Weights of a small transformer language model: width 128.
Each number is 128 + 24 x the weight over the matrix's rms, rounded and kept within 0 to 255. Layers, rows and columns count from 0.

# layer 10 MLP up, 512x128, rms 0.0589, rows 314-511, columns 96-127
[[163 133 151  93 119 117 126 143 120 137 115 111 154 122 115 143 114 107 141 179 164 137  97 157 144 175 131 157 175 119 122 148]
 [155 118 101 119 136 138 137 112 153 120 104 131 161 120 171 119  73 132 135  75 149  83 134 140 130 127 137 150 130 159  85 135]
 [173 145  64 137 174 144 139 119  86 103 122 116 120 120 168  77 150 111 124 142 162 142 110 126 129 115 168 119  76 107 142 106]
 [170 142  99 138 147 109 164 142 118 142  97 113 131  92 149 134 122 108 129 129 155 151 127 131  72 134  98 123 140 125 106 132]
 [133 105 109 102 147  98 109 118 136  89 106 141 138 112  91 139 154 149 130 159 148 125 136 132 155 106 198 129 141 148 143 138]
 [153 145 116 153 140  74 149  93 106 144 160  76 154 107 143 155 129  75 105 169 152 113 100 137 122 139 127 143 143 129 114 111]
 [142 110 103 161 117 109 130 163 131 107 118 109 151 115 122 128 111 131 116 135 124 109 123 129 133 110 148 119 123 129 125 113]
 [125 149 130 146 148 108 132 146 147 129 108 148 129 146  96  88 109 119 145 147 151 104 168  96 113 155 142  96 130 140 125 123]
 [153 118 125 200 148 120 157 154 124 137 133 100 170 119 151 111 128 144 114 110 165 106 141 156 114 167 102  97  98 171  83 110]
 [118 153 113 157 174 100 145 141 110 151 137 108 107 133 130 107 111 125  87 151 125 179 127 117 162 115 132 117 133 172  70 120]
 [124 126  82 152 141 107 149 102 111 147 113 123 139 102  77 149 128 118  68 118 152 115 109 135 149 107 107 121  92 104  80 148]
 [126 131 144 122 119 148 172 115  75  77 135 113 165 141 108 110 142 109 103 111 132 109 129 141 121 100 136 125 123 141  92 127]
 [153 138 118 177 148 151 156 110 159 103  84 160 141 140 142 143 147 141 112 155 119 120 127 163 108  76 241 119 116 113 130 107]
 [157 123 152 160 113 144  67 130 117 125 150 154 121 103 103 122 109 152 130 118 135 124 137 144 134  79 145  90 150 124 132 112]
 [164 142 138 135 163 126 101  74 135  98 146 131 103 126 113 118 110 108 127 145 145 138 130 113 109 124 145 162 161 110 106  79]
 [110 115 117 124 141 119 173 123  95 131 141 149 186 147 124 150 131 145 105 111 132 119 165 109 102 107 158 117 106 131  94 138]
 [137 113 108 148 153 106  96 127 107  88 121 106 125 120 125 150 110  95 153 166 118 150 124 154 138 101 171 134 151 150 125 132]
 [138 124 105 138 128 108 140 125 159 136 125 109 144  99 136 143 141 143  66 154  85 155 120 131 134  98 166 110  89 147 110 122]
 [149 106 134  93 165 140 126 169 109 133 122 125 148 140  90 108 115 135 149 148 163 112 165 145  76 133 181 157 114 135 123 165]
 [144 129 186 122 120 135 152 101 106 102 112  99 129 134 159  92 102 148 111 157 177 147 163 132 119  96 136 120 114 163 134 155]
 [159 142 112  71 173 116 117  80  92 107 119 143 166  97 141 106 185 137 102 140  99  95 106 143 172  77 171 133 135 113  99 103]
 [148 111 150 140 128 117 156  90 110 162 127 137 141  98  94 133 145 132 120 132 113 151 122 139  93 109 147  95 115 137 127 149]
 [144 110 153 123 138 126 111 141 145  97 111 145 151  87 139 151 137 134 133 197 146 126 142 120 118 105 145 152 115 132 150 156]
 [134 128 178 157 130 126 132 133 115 118  89 123 163 154 153 116 123  50 145  96 124 147 162 148 109 146 122 188 163  91 126 191]
 [104 121 135 109 170 147 145  68 103 123 109  89 119 138 126 114 111 118 120 132 125 128 163 117 127 128 121 104 109 177  93 123]
 [145 126 134 127  77 151 128 145 146  98  94  98 120 175 157 158 136 109 129 126 215  98 136 113  99  94 112 121 133  77  67 141]
 [149 131 102 144 158 127 125  80 145  89 121 143 107 101 167  91 136 137  97 167 114  98 143 112 111 114 161 120 119 156 148 109]
 [149 139  98 157 125 124 129 103 136 125 102 101 138 125  92 134 169 135 144 151 163 127 153 128 129  83 142 149  96 135 110 148]
 [129 148 195  89 166 127 156 135 108 151 121 153 150 149 129 133 103 137 115 136 129 150 149 126  92 123 149  69 162 111  95 123]
 [106 104 161 108 177 120 101  93 137 152 100 185 175  98 158 111 144 110 106 153 165  58 106 162 134  92 127 134 131  87 135 152]
 [127 154 168 127 129  95  96 156 109 145 120 122 142 137 184 122 167 112 100 112 120 117 131 156 139 168 137 133 136 144  73 100]
 [133 128 135 153  99 150 147 190 120  89 133 129 130 138 133 132  97  85 138 112 118 110 126 114 134 137  99 148  94 128 123 121]
 [134 140 101 133 136 111 124 144 117 113 142 151 122 126 122 131 115 152 119 133 166 143 168 145 113 110 156 139 157 147 130 156]
 [111 124 131 169 142 124 160 105  96 104 104 102 152  93 136 112 154 132 158 121 128 133 120 142  87 137 120 180 125 107  79 117]
 [141 121 138 158 130 149 140 101  92 153 128 105 139 103 142  92 155 111 153 153 123 132 118 120 119 130 100 132 128 128 111  89]
 [130 143 157  94 172 148 121 120  62 109 109 120 145 122 133 131 101 167 158 122 120 135 142 124 151 122 110 150 152 163 109 150]
 [139 110 137 108 126 137 147 102 133 149 136 145 106 140 130 123 135 126  95 123 123  81 122 142 125 129 107 117 108 158  79  99]
 [120 134 103 121 105 119 113 101 145 140  80 124 121 146 175 126 139 162 132 140 153 128 100 179 153 110 102  76 103 107 150 129]
 [ 87 119 142 126 124  96 157 115 110 146  78 108 128  97 107  88 155 106  86 151 134 104 158 149 119 121 134 172 105 133 135 136]
 [123 176 103 137  99  95 131  98 115 127 106 122 143 147 177 168 145 133 125 165 156 149 100 140 127 111 139 130 116 108 108 161]
 [142  83 143 139 127 101 138 121  55  78 137 154 205 164 109 177 114 135 127 123 157  89 153 113 108 150 138 125 146 194  74  71]
 [146  92 159 128 121  83 168  44 137 119 149 108 110 100 110 142 127 117  99 168 130 140 103 140 138 103 110 107 152 106 117 119]
 [148 145 127 130 103 160 131 122 113 126 150 126 154 129 116 122 135 105 132 134 138 131 129 168 129  86 139 114 127 108 132 177]
 [104  98 141 111 147 104 104 107 109 119 111 117 175 128 159 108 141 122 143 139 151 126  96 123 148  97 150 149 135 120 136 148]
 [147 133 114 127 109 125 160 135 123 131  89 127 141 125  99 167 146 138 143 137 107 123 156 164 116 116 164 134 112 119 114 122]
 [142 106 155 118 120 103 114 138 110 125 108 133 127 139 158 125  92 127 127 112 184 139 129 158 117 162 122 157 123 142 108  85]
 [116 164 153  87 160 117 158 106 172 168 103 115 138 112 126  78 130 152 145 132 172 129 118 158 174 131 104 182 121 114 125 128]
 [137 149  78 101 131 135 116  85 107 100 137 132 133 103 131 135 113 121 133 154 145 130 110 121 125 119 140 106 111 136  88 149]
 [132 112 161 102 130 146  86  94 155 119 105 128 144  60 153 103 130  95 119 171 172 132 162 120  98 144 148 119 100 139 137 139]
 [172 131 150 121 190 131 142 108  77 136  99 119 119 121 115 103 103 137 125 161 133 137 142 122 107 145 133 134 122 164 128 166]
 [160 109 125 126 111 156 117 137 109  75 114 143 138 114 155 160 103 124 133 139 160  95 126 138 135 125 128 114 128 150 130 151]
 [125 127 111 116 189 105 162 112 114 166 136 129 154 105 123 118  83 155 134 143 153 108 130 147 134 109 109 108 134 145  97 113]
 [163  92 138  90 139 103 134 127 144  89 155 111 122 137 111 122 148 104  93 129 108 148 135 143 137 111 165 113 141 168 108 147]
 [130 125 128 148 122  94 133 130 138 118 100 130 119 152 129  88 126 125 103 109 131 159 124 126  70 108 130 106 151 106 137 138]
 [110 127 185  95  87 117 123  85 119 132 145 129 143 115 100 141 103 106 136 140 134 119 139 164 142 144 120 157 107 112  60 124]
 [100  78 145 119 113 145 102 105 130 115 140 145 124 113 115 118 109  77  91 127 149 126 131 140 150 140 139 125 112 119 114 153]
 [118 167 133 146 109 142 159 125 119 165  83 110 167 127 134 143 128 115 136 140 104 122  94 119 127 152 118 158 135 102  75  97]
 [122 131 102 130 119 115 136 157 118 115  89 103 113 122 148 133 106  91 109 156 129 109 153 140 114 141  95 118 170 133 144 123]
 [101 103 173 131 134 138 124 133 129 145 137 131 157 107 101  97  95 113 124 127 111  78 113 127 122 133 166 108 132 157  84 104]
 [132 126 138 106 162 143 176  98 138 130  97 125 155 118 149 121 102 105  86 124 163 133 131 185  96 125 149 123 100  94 131  91]
 [125 124 110  86 136 114 100 145 115  84 116 163 114 135 122 108 147 172 106 116 128 141 146 124 124 148 113 106  86 138 106 142]
 [126 127 169 120 125 112 120 115 157 169 137 141 112 142 153  72 118 124 131 143 112 149 151 146 145  90 140 189 121 174 131 134]
 [106 140 149 142 102 128 182 119  89 176 107  96 114 110 148  83 100 120 138 137 117 110 148 112 123 120 138 149 151 119 101 138]
 [132 160 128 178 175 142 128  96 100 126 108 135 147 109 165 146 119  95 139 101 160 100 101 105 142 136 142 129 120 123 115 115]
 [ 98 143 140  97 115 114 131 141 116 137 124 113 138  71  89 157 132 136 125 121 102 158 169 121 139 114 124 144 122 124 125 124]
 [121 130 153 104  78 108 129 108 149 110  95 132 162  94 161 152 145 146 118 112 125 105  96 154 103 113  94 140 126 106 101 165]
 [168 142  96 165 168 143 172 160 110  90 116 149 199 144 154 117 118 103 121 160 132 127 100 155 138  75 151 112 188 158 112 117]
 [141 148 124 129 124 171 134 136 110 106  90 107 151 124 167 136 105 134 165 109 164 105 111 131 122 140 148 127 145 122  95 162]
 [131 123  91 161 141  63 123 149 130 161 117 172 128 125 131  99 166 125 147 150 132 128 127 129 114  91 180 105 127 113 120 121]
 [126 171 147 129 110 134 137 107 126 134  94 124 127 118 131 145 147 129 148 119 137 109 153 146 126 122 135 133 131 155 145 124]
 [156 112 130 117  93 176 133 112 149 135 118 166 128 102 105 142 158  97 139 112 126 101 125 127 140  93 143 176  54 166 145 165]
 [152 125 183 143 165 103 128  85 167 114 123 134 163 112 126 132 127 135 109 140  96 124 168 115  91 147 146 132 110 159 123 133]
 [155 150 120 124 147 144 133 124 117 133 105 140 138 123  98 133 101 119 120 181 139  86 123 165 125 157 185 149 136 138 146 150]
 [140 131 135 163 133 155 157 134 115 121  99 123 143 111 142 120 108 146  86  96 166 142 117 133  99  84 146 115 118 141 134 135]
 [137 148 146 135 115 159 147 116 124 114 123 153 143 136 143  94 154 135 111 184  99 121 121 121 126 138 129 127 143 107 102 113]
 [138 123  83 115 113 116 127 171  94 161  98 123 134 110 167 129  80 141  85 159 152 122 110 157 129 134 145 130 132 131 122 160]
 [147 131 166 160 137 121 113 159 133 155 130 153 162 116 149 131 133 106 144 110 143 154 119  93 141 118 130 129  94  94 110 109]
 [146 110 132 108 157 114 126 100 117 131 135 130 155 140 142 124 134 123 152  94 120 113 109 138 119 133 118 102 139 131 114 107]
 [134 107 109 137 180 116  73 136 117 130 125 158 118  75 123 154 134 113 128 119 154 106 121 154  94 118 167 121 177 163 103 175]
 [128 135 106  80 105  70 145 146 147 104 128 144 145 137  66 145  92 135 124 127 146 125 149 154 127 150 140 130 136 146 115 148]
 [166 101  85  92 144 107 173 129 131 143 104 122 130 112 150 115 138 133 116 136 145 126 143 118 155 140 172 152 113 141 118 159]
 [148 110 143 122 148 106 144 115 136 139 142 132 154 141 154 163 101  87 158 121 116  95 133 150 112 123 147 127  86 184 123 135]
 [169 117 185 158  92 130 131 132  94 110 141 138 105 120 134 106 113 166  64 115 130 125 121 116 136 108 127 117 141 110 112 125]
 [187 133 129 107 114  52  99 139  84 108 147 127 149 104 163 135 146 122 140 164 155 137 111 110 135  96 121  97 104 124 137 149]
 [118 140 130 127 112 104 120 116 116 117 108 102 119 149 109 115 125  99 153 114 129 110  70 141 143 147 116 171 115  90 104 129]
 [122 133 158 133  97  97 104 109 140  98 128 140 117 113 126 126 106  90 141 148 137 129 131 178 115 123 174  85 105 133  93 127]
 [124 130 147 124 134 100 116 148  77 133 114 161 109 125 163 115 164 118  54 159 115  84 141 149 114  44 199 121 150 175 119 108]
 [110 143 110 142  95 131 125 149  87  78 114 135 140 134 134 123  92 132 135 116 166 142 116 143 119 114 113 139 115  97  93 111]
 [145 100 158 138 134 135 101 166 131 150 125 105 172  95 156 131 111 109 135 111 107  68 133 138 129 124 114 113 145 137 153 147]
 [128 157 110 121  92 115 120 151 151  91 137 131 145 106  78  60 128 100 118 120 114  77  96 144 159 127 145 160 107  89 107 102]
 [119 154 107 142 150 154 166  78  86 142  99 100 145 117 120 125 142 105  76 171 154 134 124 125 125  89  91 121 169 155 131 101]
 [121 130  93  97 180 116 170 132 105 146 134 120 144 117 120 139 109 117 176 106 143 140 122 156 140 138 150 160 139 195 112 113]
 [ 93 109 130 112 136 152 156 119  84 127 119 117 129 129 127 118  86 115  78 107 127 146 143 146 151 148 130 166 134 151  93 120]
 [125 147 134  89 111  84 166 171  82 128 131  89 144  72 135 136 138 112 145 126 114 128 100 145 161 107 151 132 124  65 120 123]
 [154  69 152 155 139 119 113 119  96 122  97 107 126 130 123 124 121 131 103 110  95 115 122 129  98 127 140 112 141  58  92 140]
 [129 102 135 118 100  93 114 114 120  91 107 175 137 106 102 130  69  95 107 116 141 128 108 175 137 108 123 139 143 137 113 121]
 [156 143 108 107 130 124 124 150 131 162 106 107 119 148 131 115  97 117 116 122 134 116 178 109 144 116 147 169  98 127  95 106]
 [111 149 130 150  92 102 154 155 152 152  87 143 127 128 144 112 139 124 129 127 148 138 117 136 164 127 148 132 117 108 133 155]
 [125 146 116 128  84  67 107 113 102  87 119 173 161 104 180 136 105 152 109 115 157 138  91 156 135 134 181 130 156 117  72 151]
 [171 157 136 123 111 152 146 128 143 142 148 132 137 136  89  74 149 145  90 126 119 166  97 167 124 146 145  88 105 101 135  96]
 [109 127 124 108 177 158  71 130 138 154 101 148 138 123  93 115 118 130 126  84 142  87 117 131 129 155 138 164  81 140 131 150]
 [106 115 144 145 162 106 121 124 139 112 124  95 178  99 131 137 158 137 109 134 113 108 135 119 120 103 110 162 128 155 110 128]
 [130 162  89 126 138 104 117 157  67 101 110 108 150 128 133 116 130 139 116  92 158  87 147 166 121 112 129 172 139 110 125 117]
 [118 108 158 147 127 120 111 162 151 117 132 114 144 147 153  93 126 120 141 131 121 117 143  88 128 133 130 140  94 121 127 147]
 [137 144 139 130 154 115 118 107 155 145 122 129 140  89  88 140 157 109 139 164 129 151 100 153 145 144 111 183 149 138 122 144]
 [165 156 110 104 105  84 140  88 139 121 123 135 120 109 166 142  80  95 115 144 156 108 119 118 147 129 145 143 141 134 112 124]
 [158 124 131 121 107 110  86 117 154 106 148 159 104 157 153 147 122 134 105 131  93 150 151 126 130 145 150 113 154 164 109 100]
 [150 113 146 101 159  98 162 124 128  89 100 129 153 106 151 135 106 126 123  98 125 138 143 141 143  95 111 122 127  95 103 116]
 [125 109 162 124 126 110 118  90 113 174 147 112 150 135 159  78 160 101 115 121 152 142  74 134 126 131 146 150 111 108 145 126]
 [136 117  65 123 127 119 135 131 103 127 140 129 153  67 110  98  64 131 118 108 114  87 112 160 108 132 157 151 113 103 136 147]
 [117 154 125 120 128 122 139 141 122 162 103 114 142  67 101 151 126 113 103 144 133 147 125 149 144  62 113 128 124 124 138 162]
 [130 107 131 127 102 115 136 102  90 111 152 144 136 115 167 130 126 110 145 126 109 122 115 147 113 140 130 146 124 133 146 150]
 [140 162 115 139  93 123 170 108 126 133  86 108  92 100 120 154 146 106  95 145 138 145 168 129  90 143 133 159 108 108 148  91]
 [131 147 122 156 145 114 130 129 111 165 102 123 127 141 154 142 111 113 132 131 134 129 137 135 134 107 117 102 109 134 106 179]
 [115 146 184 129 153 128 179  91 128 158 112 150 113 110 120  66 112  87 132 138 120 133 111 130 124 113 146 150  84 160 135 135]
 [182 125 105 111 125 118 110 135  91 121 119 144 134 147 175 135 107 119 142 102 192  62 131 171 101 112 131 130  94 124 102 153]
 [144 112 115  99 122 147 144 134 139 122 106 145 143 141 111 147 151 152 123 109 147 126 153 149 152 116 180 113 137 136 136 143]
 [141 117  87  97 146 152 118 132  88 139 113 176 132 140 145 118 170 121 117 105 176 137 176 141 106 117 158 116 134 196 141 104]
 [173 112 107 116  97 131 107  96 139 173 116 132 166  75  70 133 141  81 122 128 125  67 155 149 158  94 187 132 119 162 127 123]
 [125  94 122 154 136 126 118 122 104 155 130 134 135  89 123 120 102 122 128 116 116 128  90 148 153 134 174 116 139 154 109 121]
 [118 142 126 108  84 106 139  85  96  95 120 139 173 145 109 134 122  51 143 102  88  87 143 119 105 122 131 167 136 141  98  96]
 [140 116 119 127  99  94 126 130 135  94 113 155  83 116 142 132  89  85 141 118 139 127 101 124 109 134 175 135 105 169 128 110]
 [126 142 119 107 111 127 124 175 146 101 145 112 134 137 124  79 114 108 119 158 149  99 109 133 160 124 135 184 123 127  77 130]
 [140 119 126 157 122 126 135 126 152 108 127  69 135  99 114 120 128 116 150 153 132 121 146 114 160 119 145 139 123 106  90 140]
 [129 101  67  97 131 126 108 102 108 163 123 151 193 120 100 133 135 112 108 154 121  81 115 133 127  98 133 107 118 159 102 114]
 [139 100 182  83 165 123 125 172 116 160 130 143 132 106 132 114 105 137  76 136 105 119 174 144 119  98 140 182 116 126 136 158]
 [156 131 131 130 146 129 153 144 118  86 107 124 136 115 139 126 104 122  96 129 122  97 135 133 114 144 149  78 127  86 146 146]
 [134 123 184 161 164 151 178  93  86 109 117 121 105 124 158 121 142 104  82 105 143 103 151 141 158  88 158 125  97 108 151 114]
 [131 156 179 154 116  93 148 127 103 174 119 110 151  71 147 119 110 109 102 165 124 131 130 145 138 126 154 126 128  97 102 157]
 [162 148 149 132 138 122 116  82  77  79 100 104 127 126 159 134 121 147 111 123 170 100 123 145 177 158 115 102 108 148  95 151]
 [159 111 160 198 143 117 142 116 102 111 129 123 154 145 162 112 118 117 128  88 122 111 133 108 104 100 127 104 148 125 124 108]
 [157 139 126 195 170  67 107  84  65 118  64 141 139 102 154 119 106 136 134 115 116  95 106 141 110 157 144  92 117 166 102 164]
 [124 134 127 104 115 113 115 117 142 107 137 141 113 130 120 110 107 154 118 139 121 118 122 151 146 140 169 149 140 117  86 133]
 [114 106 160 132 153  93 127 105 118 145 109 130 119  96  84 102 155 133 127 118 124 114 121 140 170 129 175 136 105 159 122  99]
 [135 145 102 115 105 121 135 112 150 101 123 169 152 119 107 133 112 116 104 147 116  80 158 114 167 128 150 166 106 128  92 156]
 [130 130 153 134 145 157 100  84 126 106 124 115 166 127 150 108 100 112 132 132 160  95 134 112 151 100 150 100 135 127 125 111]
 [135  93 107  88  96 148 118 114 110 131 145 153 139 144 124 129  69 127 131 121 141 100 121 149 159 122 137 182 124 143 100  88]
 [126 120 141 144 146 108 142 142 127 140 105 122 136 132 124  91 137  99 104 124 157 158 109 131 158 110 190 124 145 135 150  94]
 [150 155 145 126 143 130 148 113 111 157 123 142 129  95 163 113 125 147 104 167 109 130 148 112 107 127 110 128 127 131 116 105]
 [161 172 129 142 175 146 200 164  86 164 114 190 139  94  75 106 115 175 127 108 174 138 145 137 127 128 114 100 140 127 109  88]
 [112 119 103 118 116  90 134 119 114 147  86 139 148 140 118 101 118 138 114 143 132 118 110 155 140 108 151 129 128 157 127  90]
 [125 141 122 104 102  58 139  91  91 174  94 190 145 131 173 121 152 108 143  99 162 136 164  95 173 139 170 145 115 163 110 139]
 [189 104 112 129 111 136 153 168  91 136 122 113 119 134 109  88 127  91 146 160 139  94 108 133 138 140 141 113 143 155  75 139]
 [124 121 111 104 129 174 190  95 111 147 120 165 144 130 149 104 127 130 145 149 153 133 137 117 132  72 110 164 182 166 106 134]
 [131 155 169 109 121 139 152 128 132 113 117  90 149 136  97 103  59 160 140 152 104 103 100 139 101 152 175 131 145 149 119  95]
 [139 139 124  84 136 155 126 108  89 122 138 107 127 114 138 159 155 117 115 171 135 128 161 125 110 119 144 128 132 169 120 139]
 [142 113 137 104 106  78 116 118  81 106 109 103 170 115 144 134 142 133 159 116 139 158 113 105 194  93 115 115 107 160 130 122]
 [127 104  99 127 127 124 118 121 104 132 100 112 120 106  99 113 163  71  89 178 144 127  85 150  77 123 136 156 110 150 133  75]
 [137 152 141 138 109  91 141 121  63 122 148 128 153 119 167 117 113 130 108 133 141 104 130 147 115 134 130 131 146 107 138 137]
 [130 128 138 148 118  89 170 115 142 120 115 149 121 154 107 134 116  88 136 187 108 162 119 101 151 107 130 142 125 129 116 107]
 [101 149 127 140 133 123 140 131 126 126 102 159 127 126 154 134  99 150  92 174 122 148 149 127  94 117 143 103 102 109 119  90]
 [164 119 122 104 113 108 137 158 165 119 141 130 128 129 151  97 110 150 164 163 149 136 124 138 144 129 131 123 145 130  91 133]
 [123 119 148 168 130 117 128 104 141 143 111 109 177 136 154 144 126  87 135 136 146 121 121 154 103 139 125 158 143 121 103 132]
 [167 126 107 128 107 114  75  82 134 160 147 129 144 106 131 111 121  99 142 151 129  87 101 181 106 167 119 128 163 123  60 100]
 [120 160 120 121 112 103 105 125  75 132 115 123 129 114 108  87 126 131 160 120 104  89  85 167  94 140 157 164  92 148 121 149]
 [147 168 166 145 153 121 134 152 113 154 118  98 125 127 105 165  97  83 129 131 164 138 161 148 110  96 109 117 144 164 136 175]
 [133 145 125 170 132 135 114  97 111 135  85 137 140 123 148 181 143 155 141 153 131 132 146 118 122 101 130 138 101 135 150 119]
 [153 150 136 115  92 141  95 130 142 101 121 140 100 138 137 102  92 113 148 167 109 111 146 164 170 131 109 146  92 105  85 164]
 [142 117 183 120 105 106 145 123  90 110 112 103 120  81 138 121 119 111 130 126  99 146 164 152 179 139 137 131 148 157  96 179]
 [128 132 171 155 114 151 148 138 137 123 115 140 124 115 151 150 120 124 130 166 126 122 108 152 119 146 157 141 161 113  97 142]
 [141 112 138 124 144 116 133 106 116  70  83 143 151  73 166 151  90 114 147 165 122 124 141 165  94  98 172 135 146 148 130  80]
 [142 167 162 129  84 109 120  84 121 116 147  85 111 117 135 122 139 134  86 140 158 127 142 135 102 137 131  81 104 135 151 161]
 [137 110 150 118 155 139 154 132 110 151 114 119 167 137 183 127 148 117 157 134 112 127 136 137 136 146 138 127  68 152 108 150]
 [165 147 105 105 153  93 183 154 107 154 151 170 140 137 112 117 157 117 140 160 156 158 113 151 135 117 163 140 103 131  98 106]
 [128 131 116 162 141 119 154 108 123 139 108 127 161 115 137 150 144  79  78 125 119  95 147 110 163 163 120 102 122  97 123 124]
 [159 106 152 133 146  87  94 151  98 169  84 141 159 113 162 124 154 104 143 113 152 131 112 138 167 106 120 138 123 124 129 149]
 [166 100 120 137 113 122 130 121 104 110 108 135 129 109 168 128 136 104  95 145 129 126 125 166  95 127 131 116 113 125 115 149]
 [157 148 155 132 128  96 124 127 144 131 147 113 145 112 149 141 160 144 112 103 113 160 151 126 119 173 107  85 117 111 122 117]
 [141 148 129 155 142 125 151  89  99 126 102 145 121 106 176  99 132 129 105 132 119  82 110 141 120  84 190 122 132 139 131 131]
 [145 104 114 122 112 144 105 142 150  94 143 140 138 139 159 110 114 136 132 137 139 112 181 125 109 136 110 116 156 118 106 166]
 [151 136  99 147 137 121 129  90 119 109  99 124 176 117 120  94 127 138 112 121 134 117 183 152 108 164 137 153 142 140 111 149]
 [126 125 102 118  99 119 135 122 175  92  91 150 170 118 123 126  95 155 106 146 122 102 137 130  95 147 111 110 119 131 146 147]
 [158 142 140 152 190  66  98 116 113  88  72 110 121 130  79 130 125 151 122 162 114 145 148 126 132 106 169 132 118 104  95  98]
 [174 131  99 123 167 108 103 145 100  98 125 105 150 121  93  86  80 119 163 109 109 106 138 172 120 132 125 149  86 128 129 119]
 [118 163  96 105 125 115 121  89 104 114 106 156 125 142 101 137 129 123 143 118 149 103 119 134 143 158 193 110 155 121  90 127]
 [153 122 115 113 126 113 129 119 144 109  76 120 115 108 106 147 147 113 169 157 138 113 123 123 139 149 130 118 162 135 118 176]
 [135 145 141 145 106 136 116 164 144 153 120 129 153 138 137 115 135 124  86 134 155 125 164 109  99 128 125 136 127 133  97 127]
 [146 133 127 122 106 128 101 142 126 165 140 144 132 110 142 141  80 112 159 120 120 136 121 118 121  94 118 140 102 145 115  87]
 [ 91 129 162 141 127 139 116 166  92 176 141 175 107  94 120 144 105  97 110  88 129 106 163 135  95 140 143 137 111  94 132 126]
 [157 121 103 148 161 140 141  82 146 170 159 161 120  91 135  51 129 143 109 109 108  69 135 145 150  73 109 110 164 151  63 147]
 [167  86  80 125  83  85 156 134 133  94 119 109 127 112 171 118 113 107 147 171 120 125 144 114 111 140 179 110 142 150 113 133]
 [154 127 125 115 120 150 134 119 102 132  94 121 141  83 162 163 171  92  75 157 155 120  94 159 125 159 165 112 138 119 136 109]
 [112 121 111 182 110 116 148 129 132 108  87 119 132 128 144 119  97 130 145 119 120 136 105 142 130 134 110 136 124 136 133 135]
 [110 134 122 137 132 130  86 135 120 169 117 129 108 145 113  82 143  93  97 100 145 112 137 112 114 146 134 115  93 133 138 123]
 [122 152 126 133 112  82  96 136 142 166 115 144 135 132 109 127 160  83 133 106 152 145 164 127  92 110 147 150 106 179 140  74]
 [124 123 168 135 135 141 162 129 114 101 119 141 126 160 118 162 172 120 125 124 121 123 122 177 126  79 133 130 171 123  86 137]
 [104 137 164 158 149 131 132 130  76 140 128  84 128 129 160 120 127 113 103 102 134  96 112 105 129 179 142 165 151 145 113 103]
 [186 132 146 147 142 115 115 126 116 126 113 126 160 119 133 103 113 130 119 146 130 148 128 104  97 137 112 136 138  77  82 147]
 [120 111  79 177 112  91 119 141 125 158 128 105 130  85 159 128 117 156 146 124 110  89 120 157 105 134 148 111 128 144 126 141]
 [161  94  92 113 131 138 141 143 126  92 128 108 129 141 106 126 144  78  95 118 161 104 130 161 115 135 153 140 127 138 128 130]
 [100 151 103 114 104 128 121  95 101 147 134 140 111 109 136 109 121 127 155 150 108 120 103 160 123 130 143 121 155 110 115 115]
 [125 130 144 119 153 135 154 140 129 171 110  97  96 105 110 111 125 130 143 161 129 101  69 119 134 148 138 115 103 155 150 138]
 [156  80 161 118 125  86 159 124  83  83 102 139 157 145 140 144 108 168 171 112 153  85 112  98  80 120 105 106 120 155 101 174]
 [159 125 105 129 130 147 121 144  95 118  83 141 128  97 125 123 109 109  86 108 151 132 106  96  83 166 152 154 131 124 126 125]
 [114 103 135 129 140 107 107 124 130 105 138 117 140 144 141 110 104 147 137 137 119 104  76 173 147 101 147 110  88  93 130 102]
 [128 116 128 170 108 102 163  97 119  86 111 111 115 103 171 129 129  97 117 165  92 121 120 112 109 140 140 138 168 136 117 115]
 [149 123 103 160 133  82 107 127 142 120 125 155 116  77 140 119 143 100 153 124 109 169 117 118 148 161 122 139 121 155 123 167]
 [129 137 157  96 137 129 108 154 149 111 116 175 131 119 156 142 142 115 109  89 123 160 147 140 138 107 129 133 114 179 132 111]]